From a checkpoint of a small transformer trained on Wikipedia.
Size: 8 layers, width 320, 5 heads of 64 (1 for keys and values), MLP 1280 GELU, vocabulary 7363.
Architecture: rotary positions, no biases in attention or MLP, untied embeddings.
Training: a variant of Muon for these matrices, 5873 steps.
Each number is 128 + 24 x the weight over its row's rms, rounded and kept within 0 to 255. Layers, rows and columns count from 0. The size above them is the row's rms in percent of the matrix's.

# layer 4 MLP down (transposed), 1280x320, rms 0.0426, rows 722-803, columns 0-39
size [ 86  69 117  97  74  88 101 105  93  97 113 105 112 110 107 106  86 107  99 110 115  86 101  96  96  80 109  92 113  78 106 102  86  97  99  84 112  99  98 112  95 120  94  81  68  95  86 108 108  88 109  94  87  89 102  91 113 103  93 122  97  97 108  92 113  76  91  99  99  98  86 114  74 111  87 103  90  83 107  99 104 133]
[[128 118 177 136 115 181 152 146 113 121 124 133 122 126 110 104 146 158 131 106 142 149  79 124 152  90 122 135  99 116 120 153 129 118 126 122  85 137 107 106]
 [123 156 118 149 119  85  82 131 121 135 140 120 130 143 109 131  97 155 137 117 147  81 124  86 122 116 116 128 123 145 129  99 136 124  92 153 135 129 102 126]
 [135 127 169  93 147 140 189  80 144 117 125 107 142 114 111 111 105 118 119 120 130 143 112 134 142 161 153 156 124 119 134 123 148  92 108 147 147 178 166  94]
 [ 90 135 101 121 110 102 159 168 144 115 122 140 162 116 116 155  95 149 132 113 109  99 123 104 125  82 151 120  82 117 135 127 123 131 125 170 155 137 171 111]
 [115 151 137 165 109  97 138 146 102 134 140 139 130 123 148 113 113 142 164 123 124 143 145  98  74 137 150 107 109 156 161 113 140 109 108  99 119 141 116  97]
 [132  70 161 149 119 128 142 135 115 130 133 123 135 103 145 101 143 123 146  60 124 104 141 156 117 133 137  90 163 144 100 139 117 122 116 132 178 114  96 121]
 [105 142 129  91 124 115 153  77 119 130 172 124 128 138  82 149 119 130 117 149  67 129 107 138 138 129 151 130 145 109 118 108 113 101 142 113 120 185 137 159]
 [171 130  98 162 128  75 120 120 117 134 129 128 120 114 154 139 205 117 126 128 166  98 131 139  96 180 148 121 146 109 104 124 141 131 158 132 136 137 111 114]
 [ 84 140 139 130 148 154 138 143 121 141 116 158 119 170 139 129 143 144 120 122  97 125 154 146 128 118 132 146 146 114 156  89 111 123  82 109 213 144 141 141]
 [ 98 141 139 110 161 138 143 130 120 110 125 120 110 107  80 156  88  85  94  83 146 165 116 124 162 158 134 111 104 124 118 149 177 168 113 146 132 179 107  92]
 [124 111 131 149 153 137 140 116 113 154 138  93 136 117 129 127 136 167 115 122 139 162 122 167 121  95 144 105 187 141 104 124 127 101 152  94 156 165 112 144]
 [ 89 154 114 132 137 191 108 121 128  91 147 154 101 106 144 124 143 141 125 115 127 119 114 126 111 168  93 120 124 125 117 114 124 128 145 112  87 118 139 143]
 [157  95 181  89  94 136 139 177 138 110 166 151 158  70 102 106 158 132 113 113 158 117 157 152 137 128 140 140 117 166 138 141 122  83 120 109  68 121 121 129]
 [120 170 128 146 159 104 116 131 104 128 117 181 158 143 124 168 122  99  98 125 144 150 116 136 126  87 160 138 118 126 161 142 136 177 119 135 124 141 131 150]
 [136 105 135 112 135 137 103 120 119 111 126  97 159 127 107  95  88 119 130 119 122 156  78 162 145 132 117 149 132 137 155 145 138 157 150 174  98 134 149 146]
 [149 102  81 114 113 115 168 110 135 131 131 107 148  84 155  94 152 155  88 101 150 127 170 120 154 100 139 141 127  97 135 121 110 125 111 154  85  82 182 132]
 [147 125 123 156 141 196 105 145 140 133 156  84 171 139 120 102 110 116 108 143 174 128  96 104 126 139 112 129 124 115 111 177 201 116 126 123 133 181 139 113]
 [120 124 116 144 164 139  99 155 134 108 185 122 163 144 109 132 149 124 111 144 137  79 119 117 167 104 119 121  66 162 144 119 140 155 158 153 116 125 159 140]
 [127 148 113 105 131 111 160 123 106 161 140 160 110 190 133 120 117 126 157 155 110  90 135 148 121 136 171 136 125 123 128 126 121 132 118 107 142 105 134 114]
 [119 119 124 147 109 128 144  90 117 133 124 131  89 124 133 112  65 145 106 135 148 140 132 115 124 169 155 138 127 169 146 109 160 140 123 115 103 149 161  98]
 [129 112 130 117 129 147 135 143 104 113 161 108 128 121 153 118  76  94 144 111 160 148 123 142 120 129 138 166 117 145 159 149 144 143  73 106 147  97 160 129]
 [136 144 146 109 118 134 116 118 180 150 134 183  99 131 193 161 126  94 197 128 107 155 105 114 138 130 112  94 110 161 118 141 145 116 120 119  93 142 145  95]
 [147 156 130 138 191 117 173 129 125 130 108 146 146 114 131  68 144 170 121 107 114 112 115 125 121 105  92 110 165  98  92 108 135  92 130  97 126 132 111 139]
 [114  86 122 105 103 142 172 115  76 135 126 177 106 141 132 168 132 132 106 129 165 138 124  90 124 108 123 111 171 135 120 172 138 136  97  96 144 169 152  91]
 [137  99 173 138 126 133 164 158 154 144 108 129 130 143  90 135 161 137 166 130 128 101 115 169 180  90 112 115 140 125 129 135 157 123  91  82 159 117 136  98]
 [148 145 112 110 128  89 152 154 132  97 145 131 103  80 163 140 138 112 102 130 158 162 140 118 135 106 111 136 103 166 122 139 111 119 134 166 137 166  98 117]
 [141 121 120 128 125 129 129 162 165 133 144 129 147 125  91 135 125 107 123 141 104 107 124 130 116 125  93 108 117 113 146 154  97 143 113 117 107  86 154 173]
 [114 134 141 115  98 104 129 165 103 116 158  82 173 116 131 121 141  79 129  99 102 138 143 140 117 127 125 133 124 143 148 135 125  70 107 137 133 131 111  76]
 [126  94 100 133 134 124 154  93 156 136  93 135 131 110 116 150 117 124 148 122 200 103  98 126 129 152 128 103 132 155 100  98 128 118 125 171 120 161 145 136]
 [ 96 189 157 122 101  85 112 100 150 101 106 127 162 173 134 122 156 117 149 154 137 113 148  96 137 112  98 111 171 102 146 132 162 115 111 121 132 146  65 149]
 [140 147 135 129 145 116  80 118 124 129  93 115 114 141  96 122 176 126 109 106 141 106 123  93 105  86 106 129 134 136 106 104 116 115 144 145 156 132 146 101]
 [105 163  97 164  87 120  95 118 110 129 104 178 146 118 159  97 110 168 107 150  98 136 121  98 140 129 154 153 129 108  92 147 136 145  86 146 169 113 161 182]
 [124 161  85  85 163 110 136 136 140 113 134 155 110 140 134 171  48 131 110 143 122 110 149 115 132 121 163 133 113 137 128  76 114 148  97 119 130 123 151 115]
 [111 160 126 143 140 126 127 102 103 111 123 165 116 110 143 141 130 158 143  98 147 117 110 131 144 134 144 104 131 113 134 121  88 100 146 134 153 106 135  91]
 [ 94 130 151 121 122  97 154 153 128 105 113  84 118 114 109  82 108  98 129  73 120 138 165 137 116 127  81 113 107 111 115 111  81 165 152 155 146 129 137 130]
 [167 152 131 159  93 149 147 129 123 128 157 107 144  73 120 142 106 163 176 103 171 128 101  82  65  83 127  89  68  96 100 140 159 133 144 132 122  89 178 159]
 [145 119 162 107  91 143  91 104  96 123 103  99 145 110 133 135 124 127 100 185 121 122 138 154 157 148  98 126 153 210 150 117 152 142 135  89  88 139 110 105]
 [108 135 155 132  99 102 153  99 108  90  84 138 121 118 128 123 145 103 103 119 138 137  90 125 121 185 103 147 142 156 156 145 142 146 137  85 149 167  85 140]
 [123 137 103 127 146  88  98 116 131 149 144 110 166 146 127 127 110 153 104 131  83 171 105 133 113 153 135 142 159 141 157 125 127 178 158 152 149 149 119 118]
 [133 121 121 136 133 136 155 120 106 161 121 135 101 124  89 198 145 117 139 125 142  91 102  90 136 148 180 114 162  84 150 109 122 153 131 146 183  91 113 119]
 [112 140 137 102 158 108 137 119 116 114 119 107 102 155 100 159 117 148 155  89  98 152 171 156  86 121 154 110 112 140 181 109 177  92 122 144 160 122 131 148]
 [ 81 119 170 105 167  95 134 108 136 150 181 142  73 155 144 124 152 104 113 117 116 129 130 132 128 130 160  99 159 161 169 126 116 132 111 174 158 128 151  92]
 [110 152  96 168 137  96 112 140 123 130 138 163 135 163  84 169 124 121 143 115 146 132 107 117 110 140 131 150  73 114 151 148 144 124 135 176 160 121 137  98]
 [141 138 129 130 147 124  82 174 136 107 130 158 169 161 105 160 164 142 154 128 118 106 145  90 105 122 120 132 158 187 150 136 128 151 162 109  92 116 115 104]
 [173 119 139 134 107  81  80 141 160 145 126 124 141 129 125 113 118 123 152 100 139 142 131  59  97 132 140 109 161 141 133  81 127 100 113 155 140 103 138 123]
 [136  97 107 159 121 143  91 116 100 153  89 102 123 133 150  76 158 140 122 113 131 130 184 122 137 150 140 140 114 110 108  83 137 157 118 137 130 119  95 107]
 [133 165 131 180 139  79 114 101 130 109  72 133 128  97 126 113 121 127 133 140 148 111 167 133 150  93 154 165 105 117 131  71 153 165 158 114 126 143 177 180]
 [120  95 161 124  94 166 148 152 122 147 126 106 152 131  93 127 155 172 117 146 178 145 123 146  90 126 173 132 162 114 127 101 153 101 169 114  99 100 130 105]
 [108 124 155 118 124 105 121 157 106 135 156 157 158 102 107 171 138 132 152 125  92 156 159 163 134 175 116 160 125 103 104 129 134 150 126 153 133 146 118 156]
 [138  93 112 114 151 171 119 113 133 125 125 134 104 168 109 108 145 123 117 122 170 121 118 127 121 146 145  77  99  81 166 137 107 109 122 136 125 111  95 153]
 [169 159 136 140 125 104 106 115  94 140 116 163  91 144 127 124 143 158 139 108 122 163 171 166 147 121 147 152 106  97 166  94  90 126 113 110 120 156 117 148]
 [ 95 117 132  86  67 124 156 144 137  92 109 111 121 141 148 158 107 186 103 132 139 152 116 112 148 127 122 137  90 111 132 128 131 101 142 109 154 121 125 120]
 [ 80 181  95 139  91 130 135 121 160 115 126 153 144 118 132 148 113 141 132 129 164 119 126 127 162 143 142  57  94 189 122 107 117 159 173 126 153  97 109 143]
 [126 142 120 116 119 132 126 120 128 127 150 134 176 135  89 149 102 108 146 133 122 131 101 119 181 156 140  97 151 110 110  94 165 127 101 117  88  88 114 136]
 [148 153 149  83  96 133 175 105 150 129 146 192 121 105 104 103 113 168 160 144 177 160 111 118 113  82 148  68 157 156 126 129 148 180 123 141 109 149  97 155]
 [112 103 134 142 125 109 105 141 160 100 144 128 156  93 133 162 102 138 151 167 114 130  95 157 159 135 124 102 138  89 149 121 124 149 142  97 131 114 121 144]
 [126 100  83 124 143 132 122 117 109  98 160 114 140 148 147  91  91 140 105 121 111 115 137 138 114 132 157 129 107 154 159 141 122 118 148  88 170 153 127 170]
 [144  92 135 107 187  98 166 119 132 134 130 112 145 139 158 104 145 109 131 112 116 100 114 145 109 122  88  96 156 156 137 114 148  99 182 145  87 115 170 154]
 [132 138 110 121 145 160 173 147 143 142  73 175 137 131 106 144 181 150  91 129 179 133 106 127 128 146 114 120  77 164 102 105  98 155 124 171 143 151 128 116]
 [118 111 132 164 115 114 128 116 141 126 173 111 134 108 173 131 142 126 111 105 114 186 158 107 134 112 136 117 171 150 126 154 140 109 159 149 104 106  97 135]
 [117  95 111 143 133 106  96 167 149 136 142 166 144 155 140 126 158 146 148 114 141 120  98 153 132 128 126 116 107 147 126 123 116  80 169 113 138 115 155 124]
 [131 150 108  98 128 175  76 132 135 143 126 162 124 151 119 115 105 145 148 142 161 126 157 148 111 115 137 124  89 153 137 126 119  82 172  92 143 190 130  75]
 [141 175 115 124 116 152 131 111 144 120  89 106 143 150 125  88 131 186 156 146 128 146 102 135 154 150 102 155 132 149 140 152 127 116 100 124 100 123 139 137]
 [151 130 115 127 137  91 137 146 141 148 121 107 162 172 115 184 142 144 155 183 128 123 101 138  93 137 129 112 109 139 141 136 118 116 130 135 106 103 109 150]
 [158 136  71 177 155 113 122 127 133 130 141 144 123 136 113 104 104 120 116  67 151 120 153 147 130 124 104 101 118 110 151 113 105 146  84 146 139 158  75 122]
 [138 124 156 132 146 102 114 151 136 163 119 138 138 124 133 124 123 112 162 131 119 167 144  93 120 123 112 101 143 165 128 150 111 156 103 181 113 142  78 153]
 [139 142 146 188 156  95  91 118 137 109 126 179  95 128 139 154 117 127  79  63 151 116 149 129 116 173 175 151 168 164 108 147 108 139 144 164 136 115 133 141]
 [112 123 121 124 134 162 119 155 113 117 108 124 113 151 149 132 139 119 165 163 142  83 156  86 148  77 164 103 132 105 108 136 115 141 115 103 104 114 114 149]
 [105  91  92 161 144 131 119 110 126  94 120 132 155 147 123 122 134 125 132 170 141 110 116 133 111 120 150  77 126 125 121 147 158 172 176 160 160 137 112 115]
 [129  72 143 117  97 155 123 134 117 116 154 123 114 111 143 123 121 113  97 145 154 152 143 151 116 129 103  95 152 119 149 140 137 143 125 107 115 156 161 164]
 [155 115 177 134 157 118 127 113 154 152 138 159 134 140 137 122 127 101 145 124  92 116 118 103 171 143 119 127 123 145  98 167 141 129 119 147 194 132 138 144]
 [132 107 124 133  87 134 125 110 137 126 155 160 114 159 111 125 121 114  97  81 134 134  92 117 150 132 175  97 134 163 141  99 108 124 141  97 104 152  90 111]
 [139 140  98 153 137 102  86  98 106 120 182 117 110  80 123 133 170 138 196 156 113 139 136 105 118 114 110 137 150 141 134 124 103 161 136 123 136 153  96 142]
 [108 128 140  93  66 147 169 163 142 124 123 124 102 123 157 113 114 145 158 138 144 149 108 138  98 133 147 128 104 115 159 101 108 103 113 107 117  96  85 124]
 [100  93 147 110 121 127 178 143  70 126 112 149 157 164 146 110 139  94 150 173 133 141 166  83 115 105 100 110  83  80 112  94 135 123 161 129 131 148 102 111]
 [108 121 139 126 146 134 132 119 127 139 136 124 115 125  96  74  74 114 173 149  69 132 106 118 128  82 188 115 123 102 120 130 129 148 104 134 130 115 110 129]
 [ 95 120  93 122 149 106 131 110 195 100 113 153 147 146 155  71 117 116 104  77 124 139 142 127 109 113 132  90 122 123 173  99  83 128  90 113 146  93 140 106]
 [158 123 131  99 110 171 140 118 136 108 135 143 124 137 128  67 172 137 159  96 141 140 120 117 138 100 107 126 129 111 144 137 145 130 131 112  77 140 122 116]
 [150 173 118 111 177 129 137 141 165  95 124 114 105 124 165  94 130 150 120 184 149 157 131 105 121 133 138 122 105 127 127 147  97 143 156 102 148 124 161 135]
 [133 145  80 157 114 143 120 184 129 127 134 130 124 148 142  84 176 128 119 158 139 129 128 145 101 111  91 126 162 114 112 125 105 131 170 133 138 126  81 119]
 [105 130 125  95 118 141 174 168 138 134 114 135 167 143 121 125  96 106 103 148  96 168 128 122 161 172 116 103 144 121 100 141 126 100 135 122 138  83 110 101]
 [121 147 137 148 113 112 121  99 101 158 100 122 144 101 145 145 110 136 136 131 147 108 105 188 133 130 141 110 124 129 146 144 118 133 104 145  86 119  83 140]]
# layer 4 MLP up, 1280x320, rms 0.0426, rows 723-803, columns 0-39
size [ 80 109  97  80  96 100 100 104  95 101  97 108 110 103  99  91 106 100 105 104  85 100 101 104  83 108 100 109  77 107 102  85  98  98  83 108 101 103 107  96 105  92  81  80  91  92 101 105  84 107  99  84  90 102  97 107 100  96 107  96 102 101  89 111  77  89  89  93 106  96 115  76 107  84  99  96  94 106  94  97 113]
[[162 120 133 112 129 134 126 135 123 148 118 170 115 150 112 124  95 136 116 133 111 111 139 164 146 156 104 164 121  97 175 119  91 104 122  78 134 144 173 145]
 [143 144 141 116 159 137 113  97 148 154 149 115 106 111  98 119 108 113 103 110 119 129 130 130 130 145 131 164  99 129 139 147 164  97 165 132 122 113 136 169]
 [149 106 127 133 100 135 173 134 119 155 148 140 144  99 136 120 177  70 134  89 175 146 121 120 109 147 139 151 152 166 145 136 150  88 168 130 161 128  95 137]
 [130 118 153 112  82 112 126 105  99 157 124  59 151  64 181 143 158 122 142 124 122 125 126 147  82 145 110 156 134 141 124 105  85 141 130 149  98 143 117 153]
 [132 136  78 101 127 137  80 108 136 120 120 140  84 131 147 158 116 107 102 185 128 131 109 107 176 108 112  97 144 143 148  83 119 126 152  98 129 165 159 128]
 [121  98 162 139 101 139 124 156 139 121 137 187  90 106 129  95 139 125 156 121 143 127 105 133 186 147 131 113 120 142 118 156 138 109 139 129 162 108 109 111]
 [124  94 157 145 111 108 135 134 163 127 143 163 128 170 114 120  86 125  99 122 107  96 178 134 126  99 102 109 133 155 144 120 124 144 173 144 107 153 140 111]
 [145 102 161 142 134 122 130 126 140 145 124 109 148 118  97  97 110 152 117 144 166 126 122  65 136 123 157 131 100 128 153 162 110 141 164 102 118  85 119 106]
 [117 141 109 142 100 138 151 145 100 158 116 118 171 147 129 121 173 136 160 176 159 112 117 134 136 114  97 178 142 122 143  91 144  92 127 159 101 114 129 144]
 [123 160 132 118 131 108 131 103 134 106 116 131 125 113 163 125  58 100 184 117 112 104 119 162 120 126 126  81 135 110 174 121 119 115  82 143 128 123 178  87]
 [131 147 146 137 109 136  74 132 157 137 104  94 137 142 174 124  92 132 122 148 137 133 120  80 122 132 150  95 113 123 122 137 133 106 140 127 122 161 135 134]
 [119  80 200 135 113 116 138  98 128 110 132 141 123 118 164 125 129  87 125 184 134 134  82  86 166 151 126 162 104 121 150 125 152 150  87 137 131 145 123 134]
 [148 158 136 176 113  89 137 136 115 153 157  87 152 120 134 136 119  76 151  98 108 119 147 106 110 156 143 126 118 138 196 162 134 108 113 109 167 119 134 123]
 [127 117 127 117 121 139 137 122 119  82 153  75 163 141 122 127 140 129 122 125 147 165 123 110 137 161 106 111 130 133 110 106  82  96 157 154 123 157 121  83]
 [126 101 166 152 143 110 146 132 143 128  97  99 154 104 161 141 133  80 102 146 151 124 132 145 115  68 176 154 122 134 173 127 129 149 177  96 141 119 135 126]
 [ 85 103  99  81 133  86 104 119  63 111 105 118  90  96 132 134 154 128  92 100 103  91 167  78 165 117 133 120 134 124 171 107  96 150 103 116 150 164 146 103]
 [145 141 140 111 121 110 143 140 156  95 126 110 137 128  91  65  79 162 134 146 100  93 153 150 132 144 134 166 141 122 176  94 117 132 114 126 114 118 117 100]
 [138 146 147 148 110 148 100 120  85 134 116 116  88 104 130 155 128 141 126 115 155 133 121 135 115 172 100 110 145 114 116 124 147  93 162 141 116 133  96 182]
 [171 110 124 133 133 178  92 138  68 136 187  93 124 123 140 117 113 104 131  92 177 140 102  99 144 150 123 127 142 122 155  95 122 139 177 101 161 140 124 178]
 [161 124 129 100 104 134 142 130 150 115 114 124 155 151 167 142 108 154  92 122 142 137 145 164 125 151 114 120 127 153  87 127 102 124 109  88 105 158 186  91]
 [136 129 121 156 157 110 131  99 143 137 148 146 124  89  96 167 121 155  87 109 134  83 190 155 112 126  86 124 136 147 132 164 119  90 157 109 124 142  97 135]
 [149 146 140 111 145 110 152 122 129 147 130 162 131 156 137 142 141 113 124 113 156 141 124 145 135 121 138  79 170 119 136  92 149  83 102 152 117 110  98 121]
 [121 120 119 139 105 210 146  95 162 128 115  93 140 133 152 136  99 150 150  83 122 139 121 111 128 112 186 101 121 136 117  98 113  92 142 102  85 136 102 169]
 [142 148 157 118  77 146  86 135  97  88  76 126 122 144 142 119 173 116 106 120 110 150 115 122 125 162 129 135 140 139 111 152 139 128 136 129  99 144  92 149]
 [ 89 118 158 133  93 109 144 125 139  93 106 115 128 108 121 123 103 131 133 159 137 133 151 155 100 142  95  96 115  91 145 138 156 125 170  88 134 148  94 139]
 [129 111 143 120 162 146 138 132  90 139 131 193 112 146 152 120 103 130 108 167 127 100 140 125 136 173  91 153 101  94 109 129 150 108  93 146 169  97 118 170]
 [139 111 102 144 148 129  97  99 127 170 109 137 100 164 145 138 127 134 110 117 105  80  88 151 127 138 169 150 146 178 105  77 189 155  97 144 164 147  74 143]
 [121 133 144 157  89  88 125 145  91 120 114 131 137 145 106 148 122 140 168 172 144 131 141 115 121 112 177 124 127 136 120 101 127 120 152 134 128 150 124 146]
 [170 130 106  92 109 138 109  99 104 164 143 167  80 127 145 137  85 137 133  95 137 172 102 145 192 165  90 159 158 107 131 130 106  85 123 106 125 113 102 126]
 [149 124 112 122 144 162  74 135 107 146 104 128 152 109 164 136 156  81  88  83 165 121 121 140  85 108  89 105 108  81  99 116 108 106 140 122 148  71 143 145]
 [181 118  96 104 120 137 116 137 130 123 165 110 121 167 120 103 128 136  95 113 107 160 145 146 175  86  79 113 132 124  85 156 125 119 129  99 115 172 106 132]
 [142 101 143 120 131 123 131 110 147  88 112 135 148 148 132  98 191 136 112 160 136 119 115 170 112 120 130  82 113 117 141 157 151 154 148 141 133 140 115 176]
 [110 102 134  95 144 127 138 140 138 172 115 113 126 130 151 140 147  78  85 124 125 103 131 109 118 123 115 140 129 142 101 149 155 130 163 146 116 102 105 145]
 [139  97  94  76 131 144 109 145  98 157  83 165 139 107 124 154 157 108 139  99 141 130 106 121 131 101 106 117 134 149 151 148 101 136 104 128 128 115 117  85]
 [113 137 161 166 138 122 134 122 117 125 127 134 136 115 116 123 153 104 135 132  92 119 133 149  90 131 142 182 131  93 122 120 101 136 117 100 127 136 135 141]
 [132 140 128 109 132 156 137 112 138 143 101 103 126 125 188 154 112  99 132 144 166 162 104 132 120 154 148 136 124 127 128 125 123 137 127 128  97 109 119 176]
 [166 147  92  78 102 123 114 125  80 104 115 119 128 136  95 154 106  77 129 149 150 114 126  68 117 100 170 141 133 112 145 133  96  82 103 148 132 103  87 161]
 [131 125 126 147  93 170 143 147 138 145  85 116  87 154 160 184 131  88 110 154 132 158 175  96 164 137  98 132 120 114  97 149 114 107 148 108 108 119 141 153]
 [199 129 127  99 139 115 173 125 123 138 112 109 138 156 144  92 105 106 119 126 137 118 151 132 114 112 165 124 111 127 136 135  95 131 106 116 171  85 121 173]
 [137 161 114 181 136 162 130 119 122 157 142  89 125 144 151 117 119 108 145 155 164 126 148  85 139 107  99 163 163 117 105 111  73 160 105 100  82 123 143 161]
 [114 141 112 137 137 153 103 133 104  98 133 163  94 115 140 151 133 127 136 141 135 138 102 148 159 144 153 124 112 107 134  97 128 126  78 117 150 134 206 159]
 [104  97 121 147 129 151 136 133 151 149 124 100 150 166 130  65 123 130 111 110 119 140 118 124 107 131 101  87 141 122 137 142 100 116 127 109  73 139 142 158]
 [144 105 117 141 133 125 138 134 113 132 120 125 112 166 165 135 125 110 115 129  85  80 124 186  91  96 119 141 126 145 130 134 138 123 121 150 184 123 129  44]
 [175 166 122 155 111 151 142 129 163 107 124 127 154 135  91 126 142 148 124 118 125 140 128  79 135 114 144 138 135 137 173 160 140 122  89 143  85 129 145 157]
 [ 98 102 156  90 169 129 129 144 165 133 111  75 103 115 136  97 167 136 105 133 157 147 107 131 117 113 105 127 166  85 118 154 133 154 143 163  95 169 137 133]
 [151 107  74  96 136 137 117 120 161 147 198 124 143 128 143 111 122 154 108 135  91 135  92 147 106 167 108 109 118 117 130 180 133 118  96 157 133 166  93  80]
 [144 130 129 112 106 141  54 109 121 139  97 140 149 144 105 154 149  73 101 124 156 107 145 125 137 118 155 102 156 132 111 136  86 155 127  74 129 153 133 162]
 [144 157 122 111 115 145 146 150 103 162 145 134 108 146  82 119 102 139 123 137 118 131 148 145 139 193 152  93  76 121 139  97 124 124 117 132 125 100 124 120]
 [153 143 147 143 116 135 127 114 114 131 123 121 157 142 147 115  93 106 119 114 123 147 131  99 133 139 104 170 136 158 118 112 131 125 153 143 114 114 117  82]
 [109  96 133 150 141 121 143 115 151 131 115 124 114  93 158 167 136 110 123 122  99 135  88 127 138 150 156 125 138 144 135 132 165 118 197  87 109 133  93 133]
 [109 105 113 164  98 132 128 121 110 181 160  85 136 130 131 132 140 105  95 112 117 136 137 125 137 112 176 106 138 122 105 140 103 118 149 145 153 127 111 165]
 [124  90 175 144 128 117 146  83 122  97 142 116 108 153  75 122 122 108  73  88 142 142 126 125 157 120 118 137 152 104 148 133 126 120 119 109 142 130 143 117]
 [164 127 132 116 148 139 144 163 120 133 137 128 131 120 165 119 129 143 106 136 157 113  59  96 115 171  95  92 120 155  97 149 105 106 121 127  86 142 103 116]
 [145 153 108 107 129 125 135 159  62 154  89 110 165 128 109 113 136 121  77 114 120 165 134 174  97 126  80 160 166 107 131 119 117  87 120 169 135 157 146 107]
 [148 143 120  95 110 170 139 103 137 178 143 136 124 138 108 113 190 121 124 114 130 125 146 115 109 149 117 128 128 127 115 133 143 109 144 161 135 127 127 136]
 [138 150  95 145 148 106 122 106 136 163 140 141 156 128 122 132 170  99 123 153 120  91 106 130 104 184 113 120 139  89 135 146 183 134 164  99 182 123 165 132]
 [112  84 123 125 134 165 107 117 115 121 115 124 135 129 124 161 167 141 136 107  89 127 117 109 134 110 102 142  86 112 123 177  95 146 131 130 163 104 151 151]
 [123 155 159 135 114 125 170 133 137 105 144 103 121 136 136 139  92 134 153 158 130 153 109 148 157 131 166 167 156 139 153 180 162 148 144 134 133 119 138 117]
 [115 164  50 145  82 130 156 121 117 140 110 146 136 145  75 129 105 109 128 114 116 205 104 128 103 150 147 124 152  94 165 132 138 140 155 136  89 123 134 155]
 [140  94 144 147 141 129 110 163 102 141 131  80 120 132 133 136 125 116 134 152  89 113 143  95 114 159 124 162 129 148  77 128 140 101 143 102 184 146 131 104]
 [123 137 119 140  89 137 103 140 147 127 130  91 116 115 152 147 135 126  93 154 165 113 146 111 160 162 122  96 129 120 117 147 111 130 114 170 154 143 108 166]
 [149  93 183 105 145 141 147  90 143  84 111 117 150 111 129 103 115 174 129 158  73  82  96 151 141 118 107 136 108 158 145 132 137  87 126 121 137 130 113 113]
 [ 71  86 105 134 136 160 110 164 126 149 103 123  98 125 140 133 103 115 114 108 104 166 116 146 156 129 153 136 155 131  96 115 121 106 164 109 161 157 165 107]
 [147 110 133 103 125 112 137 105 181 116 122 126 189 132  94 156 132 148 151 116 145 145 123 146 126 137 143 130 163 103 136 132  82 146  90 133 133 145 116  94]
 [119 161 136 106 125 159 112 129 115  96 173 166  98 105  97 142 139 105 114 102 146  85 133 155 159 152 121 152 145  93 110 131 121 138 130 119 149 136 128 120]
 [182 141 151 110  81 170  98 138 121  92  94 151 109 125 130 167 154 168 141 149 153 103 135 116 153 124 133 102  76 114 139 130 152 117  94 107 183  94  96 175]
 [112 144 117 118 178 116 139 131 168 138 141 159 154 134 138 150 119 157 125 155 119 200  83 120 119 132  98 138 122 138 119 120 132 106 148 124 167 131 133 120]
 [121 144 139  56 121 132 132 104 142 147 160 106 140  93  97  99 161  96 125 107 137 168  88  67 126  76 191  77 140 128  81 136  90 125  79 122 142 121 112 109]
 [ 93 133 101 115  92 143 156 117 147 146 121 106 149 145 176 110 142 119 115 144 154 102 114 140 126 139 150 112 135 141 165 141 112 134  94 120 170 105 170 101]
 [104 111 156 143  97 109 106 156 121 123 124 113 142 100 135 167 140 152 112 138 145 100 150 182  95 140 120 143 113 133 127 115 135 128 100 146  52 113  66 122]
 [124 122  92 115 145 123 149 122  86 160 128 124 124  59 144 124 106 123 115  89 112 142 168 112 138 135 124 132 109 119 155  91 167 140 132 133 100 126 102 122]
 [172  94 125  82  97 123 130 145 143 125 146 128 105 134 146 125 137 102  96 117 104 107 125 169 148 162 120 128 129  62 127 132 134 135 119 124 117  99 113 124]
 [161  63 132 158 122 132 120 137 125 134  89 116 158 173 124 129 119 142 108  76 163  92 168 131 108 116 129 135  96 122 107 165 121 124 125 135 147 122 144 133]
 [175 140 105 112  81 155 145 131 141 171 117  99 125 173 147 142 134 130 131 110 147 119 124 143 185 142 151 155 128 149 109 154 111 125 116 133  91  84 158 142]
 [151 131 106 118 169 121 142 105 135 126 132 133 109 163 122 141 108 110 108 133 155  95  96  91 119  99 127 142  93 118 127 143  97 151 126 109 166 133  98 170]
 [117 152 146 153 125 161 100 161  82 162 117 106 106 137 123 135 143 136 128 157 141 151 102  98 161 156 151 148 117 118 129 149 138 131 182 129 133 145 124 130]
 [ 91 137  99 134 142 114 124 118  90  89  96  79 138 137 137 178 118 115  94 141 128 127 161 114 120 135 142 113 128 145 116  87 117 129 123 118 160 130 108 149]
 [110 131 143 124  87 126 111 104 111  91 105 177 161 133 136  93 155  52 148 127 134 134 153  98  85 124 141  80 141 171 117 107 140 135 159 118 125 163 135 118]
 [ 92 102  84 133 114 118 138  84 112 127 125 146 107 103 136 134 148 128 104 136 146 144 124 139 128 116 123 134 105 137 146 106 104 128 149 105 174 114 148 139]
 [120 160 126 119  93 137 152  82 101  87 111  89 108 116 120 153 113 127 115 122  96 155 145 113 135  94 153 117 126 117 115 129 145  81 162 129 102 146  87 134]
 [137 166 106 126 179 121 127  89 106 169 115 156 106 138  89 128 106 104  84 139 132 116 109 122 106 144 123 152  91  95 146 131 130  87 134  75 134 140 113 158]]